config.toml
n_head = 10
head_dim = 64
norm = "layernorm"
norm_place = "pre"
positions = "rope"
attn_scale = 0.125
init = "uniform"
init_std_down = 0.0
optimizer = "muon_variant"
lr = 0.00174
decay_shape = "square"
final_lr_fraction = 0.1
batch_tokens = 131072
steps = 5520
Each number is 128 + 24 x the weight over the matrix's rms, rounded and kept within 0 to 255. Layers, rows and columns count from 0.

# layer 2 MLP down, 640x2560, rms 0.0455, rows 612-639, columns 1280-1439
[[118 112 101 124  92  97 131 166 125 118 139 124 125 104 121 111 120 118 120 138 153 105 178 104 135 141 130 107 141 123 165  99 118 134 156 114 124  96 147 124 156 120 138  98 124 115 152 139 117 166 144 142 130 185 120 154 140 150 147 110 178 109 144 160  97  89 129 136 132 135 122 131 122 150 197 134 128 138 114 132 102 139 116 125 131 111 100 135 150 133 109 141 140 146 126 136  91 104 136 117 133 110 120 114 115 110 121 168 110 137 147 133  82 119 160 109 158 115 143 111 125  85 149 131  78 167 112 179 165 130  98 100  66 122 149 127 145 134 150 112 127 152 157 132 128  95 147  99 134 159 141  80  98 127 125 153 157 155 107 135]
 [ 99  78 132 130 156 102 169 141 164 122 106 159 172 112 133 105 116 136 141 112 112 133 111  99 110  98 171 132 115 100 134 151 127 153  76 128 163 118  86  85 119 107 144 131 126 127  88 150 127 116 126 109 155 113 109 174 121 113 141 177 145 107  92 142 166 125 144 109 120  97 127 143 135 135 129 136 111  88 105 150 134  98 151 107 146 131 118 175 131 134 143 118 138  96 115 147 141 143 130 138 132 136 115 124 114  97 131 177 131 176 124  97 168 144 129 156 119 149 125 130  86 137 155  88 126 122 119 137  94 170 138 105  88 131 122 130 138 126 130 140 185 100 122 135 116 134 136 126 140 117 132 163 122 115 135 120 162 115 158 140]
 [171 123 171 170 110 134 125 148 133 154 128 128  99 132 123 120 110  97 134 114 137 132 114 147 141 114 101 140 162  83 119 110 135 104 117 163  95 162 102 159 146 151  95 128 111 147 135 111 136 109  69 148 133 163 130 136 109 132 109 112 112 168 135 104 141 136 157 165 141  94 137 115 145 136 171 119 119 146 136 155 137 126 183  53 120 122 164 142  96 153 103 136 102 122 114 103 145 121 137 142 145 109 162 173 150 116 126 142 156 125 136 169 106 125 131 139 118 134 154 152 105 162 158 164 154 119 163  66 114  83 158  88 103 204 137 149 114 134 159 148 118 102 129 102 147 111 131  76 139 130 139 144  70 115 160 175  91 191 155 116]
 [159 105 145 138 125 107 138 121 128 132 130 112 169 129 120 151 136 127 128 136 110 137 145  93 121 136  90 108 102  76 102 139 156 122 177 120 144  98 115 152 114 105 128  91 144 112 118 144 125 155 170 116  78 169 124 157 144 122 134  90 152 130 108 108 134 160 127 117 154 147 113 104 128 113 163 151 149 140 123 131 128 162 166 164 143 144 120 134 149 141 135 116 140 122 123 184 148 145 122 136 126 150 101 151 126 133 144 130 162 103 155 117 119 124 130 137 127 112 126 116 125  61  48  83 152 128  75 119 113 144 145 118  89 136 106 145 130 183 128 130 109  85 138 109 123 120 142 140 158 109 145 184 133 152  91 141 130 119 134 108]
 [145 116 184 159 152 129 125 136 122 107 108 153  82 108 112 136 136  96 101 127 149 121 116  76 130 123 123 112  91  75 112 104 162  99 115 146 151 104 117 169 104 142  91 144 132 126 118  89 139 140 142 127 129 142 174  77 135 115 143 126 121 111 152 154 143 136 121 123  86 151 140 154 153 104 112 138 133 138 115 128 131 169 153 138 119 147 133 154 171 118 106 126 145 158 137 116 131 115 103 171 124 139 147  45  81 121 134 145 127 109 126 109 127 135  96 149 139 128 152 120 167 129 150 139 187 117 150 146 146  95  96 113 152 139 152 141 137 144 119 124 125 146 165 136 141 129 110  63 145 147  99 152  75 135 138 167  92 174 137  91]
 [127 148 134  96 105 148 129 106  95 139 114 106 103 139 130 162  99 192 161 128 116 152 134 114 118 127 155 102 105 135  98 159  91  97  95 109 147  93 160 151 108 125 123 109 130 151 148 117 125 125 134 166 135 111 138 136 137 101 151 114 169  93 149 141 113 137 115 121 136 142  80 126 164 129 125 110 154 114 125 161 134  71 124 150 117 161 128 141 109 151 104 160 120  91  92 164 108  99 129 105 126 119 135  96  97 105 127 134 153 117 110 128 103 133 121 148 108 103 163 114 124 121 118 101 125 131 169 180 123 167 123  97 104 170 116 123 142 142 158 127 143 139 126 141 138 135  81  98  80  98 135 116 123 114 141 123  96 125 157  98]
 [137  88 128 147 116 139 129 142 138 131 118 131 124 133 142 129 134 119  73 104 140 115 158 171 125 124 101 117 110 126 132  66 128  91 116 128 121 125 119 132 185 149 157 133 122 143 109 151 130 108 184 103 124  92 139 109  85 127 143 149 136  97 129 122 161 178  84 122 141 138 120 109 134 135 150  83 162 123  93 114 133 153 122 110 163 132 113 127 106 129  82 179 160 109 134 104 128 172 119 123 109 132 112 125  92 121 105 157 126 161 120 116 109 168 105 130 131 114 116 138 130 134 141 118 147 140 167 137 127  73 144 144 128 131 125 123  97 135 107 115 107 123 109 104 114 138 129 129 162 120  84  98 159 127 115 132 140 103 124 144]
 [ 48 108 163 125 121 132 135 141 129  92 134  75  90 117  92 138 108 106  77 130 124 117 145 187 139 143 124  80 140 140 115 139 136 172 141 111 150 168 146 125 160 153 132 104 117  94 120 134 130 138 143 121 162 127 155 154 121 109 152  84  92 106 187 112 100 156 157 150 147 137 111  76 117 169 124  89  89 134 133 105 119 134 129 146 125  82 148  88 137 111 104 135 167 147 122 152 167 128 122 115 125 138 146 137 115 140 103 123 149 152 145 144  98 135 164 132 114 104  96 104  84 130 119 125 155 116 137 120 109 184 151  99 119 135 120 126 138 134 144 137 134 137 101 156 125  82 123 151 135 122 117 174 166 123 131 116 103 127 108 104]
 [158 147 126 152 160 112 127 130 156 121  70 133  85 105 159 107 149 173 101 150 163 133 121 109 127 101  78  91  98 165 113 113 122 113 134 108 115 140 105 126 133 109 114  95 181 107 102 123 105 123 128 189 104 110 154 109 137 110 143 139 172 115  52 146 143 155 148 126 143 140  70  93  96 147  70  82 108 118 139 126 133 172  94 151 146 121 136 128 112 123 121  85 139 110 128 155 102 150 111 159 125 124 111 114 124 152 122 142 102 153 143 152 140 165 139 141 163 166 136 177 114 113 151  92 114 149 120 143 124 103  94  99 106 162 181 131 148 147 136 124 155 181 164 115 105 154 127 130 129 138  81 126 118 143 103 114 130 123 135 127]
 [133 120 107 119 160 127 120 105  98 152 152 121 100 142 159 112 149 117 136 143 140 116 114 140 165 163 128  91 115 156 142  86 119 122 134 127 142 125 127 137 124 138 107 119 120 157  95 149 126 139 159 185 135 134 150 123 124 134 101 125 122 118 133 113 115 172 109 138 151 137 175 155 125 107 135 151  84 117 139 152 134 119 167 140 143  96  90 153 175 138 118 159  98 110 160 150 153  98 137 144 108  93 134 137 121 145 157 152 116 108 118  93 150 176 103 156 106 192 148 128 111 126 131 108 136 132 143 114 145 139 142 128 169 134 113 143 120 183  78 146 102 117  75 152 129 138 101  84 120 126 125 107 134 153 121 102 116 111 125 120]
 [124 160  83  98 181 144 117 138  86  90 143 123 125 142  76 129 116 102 102  90 140 136  76 109 151  89  99 115 122 142 125 161  99 107 133 145 141 152 126 135 158 152 102 121 121 115 178 140 164 122 144 144 153 132 107 124 145 106 134 103 125 121 166 113 171 100 143 146 114 157 161 145 127 131 123 116 126 113  99 148 142 116 129 117 101 153 147 101 137 126 143 141 131 142  97 130 130 116 134 136 142 142 119 119  75 105 125 109 105 116 123 130 121 116 116 183 138 126 142 116 177 120 185 132 128  94 115 117 125 128 109 136 111 140 143 144  94 126 181 125 136 108 122  96 135 129 142 141 103 153 135 118 116 133  89 127 178  72 160  81]
 [111 113 146 107  96 117 101  95 126 126  88 134 117 138 152 184 110 108 133 115 139 108 147 124 110 167 164 162 160 110 147  84 118 146  86  92  91 117 143 149  87 153 176 122 124  96 103 136 153 160 136 115 148  99 136 154 145 111 101 151 142 141 133 109 153 122 136 158 123  91 128 164 100 130 174 137 144 126 171  87 101 118 109 130 133  95 125 144 156 143 159 170 122 127 134 118 109 124 113 142 148 117 131 133 121 135 106 166 133 127 134 116  99 137 108  93 173 127  90 110 141 107 125 128 110 148 167 133 110 116 121 116 121 189 124 119 110 162 141 139 132 145 144 107 142 134 150 137 164 131 158 134 119 133 127 165 141 117 101 158]
 [126 171  74  87 132 155 143  78 140 152 113 136 108 129 177 150 105 127 147 212 101 148 140 101 116  77 131 147  90 142 119 140 176 143 109 104 135 145  69 109  99 116 164 107 112  93 136 116 144 144 108 149 129 121 101  81 111  97 127 105  69 149 101  77 150 148 112 128 134  97 137 120 115  93 132 128 124 162 116 101 157  97 138 146 133 196 134 122 150 120 125 130 156 118 113 145 141 140 119 146  90 167 102 155 139 160 134 201 170 113 128  96 164  98  93 175 154 128 139  97 139  99 110 178 139 139 166  84 172 119 108 134 121 137 126 134 123 120 108 137 171 126  88 106 132 109 170 109 128 123 109 132  61 159 136 184 126 111 154  97]
 [127  99 139 166 119 152 134 173 108 148 134  94 160 103 151 132 137 134 145 146 132 123 122 176 101 118  84 109 122 136 121 170 126 130 103  91 145 113  67 114 145 118 141 118 112 142 133 119 158 106 127  90 113  94 122 129 143 119 135 142 135 132 117 140 124 111 133 121  97 129 138 169 138 132 168 148 140  96 128 167 102 151 112 140 141 158 128 119 169 144 133 141 111 128 120 135 106 154 113 117 170 122  99 134 111  89 121 126 102 139 109  83 135 152 176 130 121 134 158 198 119 100 117  64 143 110 109 123 161 106  91 151  85 159 158 115 169 116 126 107 161 125  58 150 109 138 101 162 157 127 121 201 115 156 141  80 119 111 134 128]
 [ 86 100 145 118 153 132 139 158 160 142 142 167  75 159 153 122 131 156 134 147 138 116 143 111 150 111 178 144 120 138 116 119 171 120 115 139  90  91 114 117  85 132 112 127 133 156  98 108 112 126 112 147 125 150 141 116 118 139 158 138 151 110 155 127  97 143 100 135 113  96 149 127 143  69 119 107 169 115 162 119 105 135 102  96 104 122 123 160 141 101 133 164 139 110 141 120 122 139 138 148 130  80 145 135 122 155 103 104 156  78 100 127 100 129 154 126  91 137 116 152 101 124 113 188 139 115 128  78 108 134 147  98  90 123 140 106 148 105  95 110  97  98  77  97 107 125 126 141 119 153 146 122 122 110  77 110 171 121 131 155]
 [120 143  84  94 109 125 113 159  99 145 156 119 202 127 145 148 106 136 107 142 141 113  83  85 113 136 161 176 128 123 109 140 123 113 132 139 130 134 158 171 109 112 155 124  88 145 136 144 161 144  88 114 155 174 148 134 137 113 148 117 152 136 116 123 132 110 157 124 147 143 157 153 129 122 110 121 163 146 116 159 132 135 131  60  74 155 109  93 132  87 138 130 142 145 115 108 139 168 122 129 163 126 116 125 129 116 117  97 135  99 130 159 125 135 178 143 170 116 105 140 125 137 115 107 141  87  95  99 147 127 103 106 157 108 101 125 100 109 161 138 129 115 153  90 179 131 128 103  75 167 104 133 104 127 134 114 119 159 137 138]
 [165 155 123 188 168 138  94 139 136 144 122 141  98 144 117 116 127 179 132 135 119 106 110 172 120 156  94  66  65 127 159 109 139 121 124 159 140 138 150 132 128 135 127 155 124 140 123 119 190 140 117 120 114 129 160 123 141 130 118 136 163 144 141 126  80  99 153 164 129 150 107 141 152 152 137 129 113 124 116 138 134 138 100  96 119 114 113 119 123 118 126  80 121 168 114 152 127 135 134 148 132 118 115 103 103  96 119 137 142 123  96 210 103 125 152 138 155 169 124 143 151 143 146 151 131  99 157 139 142 143 107 189  93 151 137 142 125  81 101 141 133 146 157 154 168 154 154 110 127 137 119 139 131 161  98 111 140 110 142  81]
 [118 153 140 147 115 118 148 136 129 116 146  88 141 134 139 111 104 152 113 124 142 137 107 125 132  93 161 126 117 127 108 166 115 121 108 109 144 114 117 130 134 165  96 123 107 130 103 112 128 117 117 147 124 161 146 122 108 159 175 149 134 134 182 134 110 124 131 165 134 145 111 139  71 119 113 156 133 131 147 122 135 135 126  68 111 110  76 148 118 120 114 148 115 146  99 138 116 137 145  94 132  95 146 110 103 125 125 140 120 147 124 137 135 112 118 123 168 129 142 107  84 113 171 163 118  86 128 148 115 146 135 130 100 163  98 135 130  98 118 113 102 158 120 123 149 136 153 142 136 153 129 147 143 118 107 182 146 134 115 135]
 [105 139 156 175 162 126 153  89 148 121 103 152 115 113 128  95 131 158 127 104 115 143 127 129 115 140 141 116  95 151 135 107 117 133  91 146 103 122 121 107 145 117 136 180 102 184 107 102 134 142 178 130 147 150  89 122 140 121 118 137 122 170 134 150 145 135 121 134 145 132 137 127 133 127 136 133 168 104 105 106 155 136 181 111  98 112 145 138  99 120 124 131 114 173 104 111 149 158 153 119 112 105 164 125 155 106 135 109 124 127 127 105 138 149 116 180 148 159 138 140 132 109 114 167 137 143 132 162 141 119 164 147 152 120  99 122 130 112 125 158 144 185  90 132  96  97 201  84 131 119 132 125 116 130 168  59 176 171 110 116]
 [139 122 108 169 111 102 158 140 126 117 118 127  78 109 169  73 104 139 123 134 128 144 140 130 100 108 137  96 147 157 109 137 149 133 169 108 114 136 104 110 123 107 173 125 143 136 166 120 133 110 157 162 129 136 116 134 138 135 116 133 171 137 125 105 125  98 113  93 141 101 159 127 151 117 131 135 148 147 168 139 159 142 145 117 103 144 116 143 157  89 125 114 126 116 145 103 135 140 163  93 121 159 142  90 106 115 147 143 134  73 106 141 142 129  71 164  74 134 158 123  88 122 139  94  95  96 115 120  90 129 131 138 132 140 138 144 106 144 101 135 143 135 131 130  94 136 119  97 129 140  96 138 104 164 111  85  90 169 131  88]
 [110 127 153 138  98 140 130 161 159 157 164  74 116 109 135 107 149 105 108 115 138 130 130 102  98 128 109 137 108 154 163 110 172 153 123 157 128 160 103 116 168 118 113 113 121  90 105 167 149 148 176 126 149 139  98 117 149 101 142 140 128 154 123  90 147 110 133 120 118 124 142 119 130 138  92 107  87 154 123 112 129 151 104 116 141 137 185 140  95 173 125 137 114 108 153 142 125 148 128 147 137 138 103 155 102 142 131 166 132 125 153 105 119 114 127 144 124 121 122 126 156 129 145 133 100 129 135 176 161 165 131 120 102 103 118 119 160 118 137 105 113  88 136 127 157 130 132 125 108 145  83 149 123  95 131 126 120 101 146 173]
 [126 110 145 111 162 144 148  73 132 120 167 120 142 103 154 134 146 145 107 165 142 119 102 108 106 110 121 149 116 131 161 165 171 162 127 104 151 101 105 164 187 104 116  94 187 113 106 112 110 120 117 126 149 128  68 148 149 121 142 173 136 168 123  99 125 110 113 123 119  87 151 139 138 119 125 125 144 131  80 102 114 128 124 123  89 141 126 134 122 138 134 141 172  99 113 148 128 104 106 158 127 109 113 179 154 140 104 143  96 179 101 147 127  87 144  96 123 151 137 123 111 108 129 185  92 128 137 143 139 130 135 151 132 142 132 103 174 210 105 106 142 167 144 112 150 122 126 139  95 112 125  78 138 149 123  80 133 127  85  79]
 [148 113 103 100 127 157 145 168 139 144 110 140 129 138 163 120 130 154 156 127 111 146 171  91  94 126 133 107 116 150 143 131 141 101 112  85 121 101  87 145 149 141 109 139 137 109 136 127 142  66 100  90 134 135 136 179 171 144 168 157 125  84 174  89 173 152 141 133 117 124 115  89 114 109 119 100 128 135 154 128 139 184 112 109 107 140 136 142  99 114 146 158 104 154 158 128 142  99 129 114 126 106 103 197  79  85 126 117 108 133 164  88 110 142 127 122 140 145 119 139 114 129 111  95 138 132 120 171 101 102 144 145 125 146 111 153 143 133 134 133 100 126 200 150 128 143 167 126 133 119 120 101 105 129 141  71 102 125 137 123]
 [105 153 111 148 117 105 165 116 149 113 130 146 158 141 139 137 143 108 170 155 150 133 139 100 131 123 159 170 126 102 130 127 157 166 157 153 146 150 179 117 127 129 126 113 103 139 134 122 136 136 140 119 169 101 136 108 131 152 104 127 125 124 147 164 124 103 155 123 150  51 139 101 127 115 108 116 106 120 140 146 140 123 110 146 140 144 103 104 143  92 124 129 149 141  90 153 122 108 138 150 175 101 110  93 192 153 150 116 122 112 127 161 157 113 128 121 123 166 122 123 120 145 144 129  99  94 152 114  99 140  69 138  78  71 134 144 105 134 107 137 146 160 110 154 161 126 100 162 130 108 136 158 127 152 172 128 117 151 144  92]
 [106 152 162 185 122 139  92 106  85 131 124 128 132 114 128 169  95 141 147  96 160  97 180 140 101 133  81 184 121 146 150 129 122 121 141 138 138  91 142 118 105 115 176 134 109 106  79 152 130 114 193 145 169 130 132 103 138 123 134 128  88 145 120 125 127 110 133 121 120 143 131  98 159 132 131  97 129 111 173 135 161 104 135 141 145  92 125 133 161 109 130 142 146 149 120 129 113 116 138 120 151 107 190  94 123 104 119 121 119 119  92 151  81 146 162 121 159 172  99 167 105 112 175 142 126 133 132 109 149 143 131 170 136  71  72 126 109 156 145 107 150  87 105  96 140 137 150 143 122 125 137 153 130 106 146 126 111  95 113 127]
 [114 121 111 168 144 117  99 142 112 159 107 138  77 168 139 126 134 118 111 141 155 133 130 112 119 165 148 122 134 130 119 137 148 131 112 107  79  86 137 135 155 127 137 125 171 144 152 136 141 110 127 116 140 175 144  95 152  91 155 150 139 146 120 151 126 116 116 184 126 131 182 152 145 115 162  87 143 121 113 124 148 108 166 110 101 143 166 183 110 130 142 130 164 115 113 149 148 124 140 113 154 115 117 164  93 140 145 100 155 119 136 115 114 105 103  84 155 128 137 152 118 128 157 153 146 124 152 172 182 115 106 138 163 116 135 135 163 133  78 121 121 124 131 148 126  96 139 154 126 140 149 100 104 113 179  99 152 128 123 123]
 [129 124 148 177 145  99 108 137 100 104 153 120 153 125 132 116 112 139  89  71 119 116  94 110 117 117 136 119 133 105 102 114  88 160 140 140 139 102 155 156 140 108 142 143 124  88  90 111 161 134 139 130 142 118 141 113 141  98 149 121 131  99 139  98 101  98 155 129 170 114 109 116 131 135 140 131 179 122 124 132  90  88 176 132 110 125 134 138 110 155 147 163 145 104  84 108 122 139 127 149 114 146 138 133 108  86 122 106 111 136 121 143 126 143 148 115 132 161 125 137 142 109 106 147 100 115 120 153 126 143 124 159 133 111 128 118 124 124 121 129 122 122 169 131 160 139 149 130 139 149  89 126 113 165 144 149 104 128 134  94]
 [132 123 167 180 181 151 125 169  91 130  99  91 103 110 146 122 104 116 150  94 118 124  93 148 118 117 148  93 139 167 119 147 120 180 168 108  95 145 163 124 108 154 157 140  99 121 157 164 126 124 133 103 134  99 104 151 123 119  91 145  91 142 138 148  80 161 112 180 145 118 118 142 172 141 134 148 112  86 129 126 125 144  96 165 111 108 129 134 117 124 167 159 120  85 148 164 118 159 152 119 153  95 106 128 102 158 126 130 121 128 135  94 127 138 150 148 139 124 165 147 151 147 127 138  92 107 119 163 101 170 162 143 146 137 137 135 114 147 105 107 159  79 157 135 111 115 109 114 132 133 164 140 152 128  93 155  90 158 109 117]]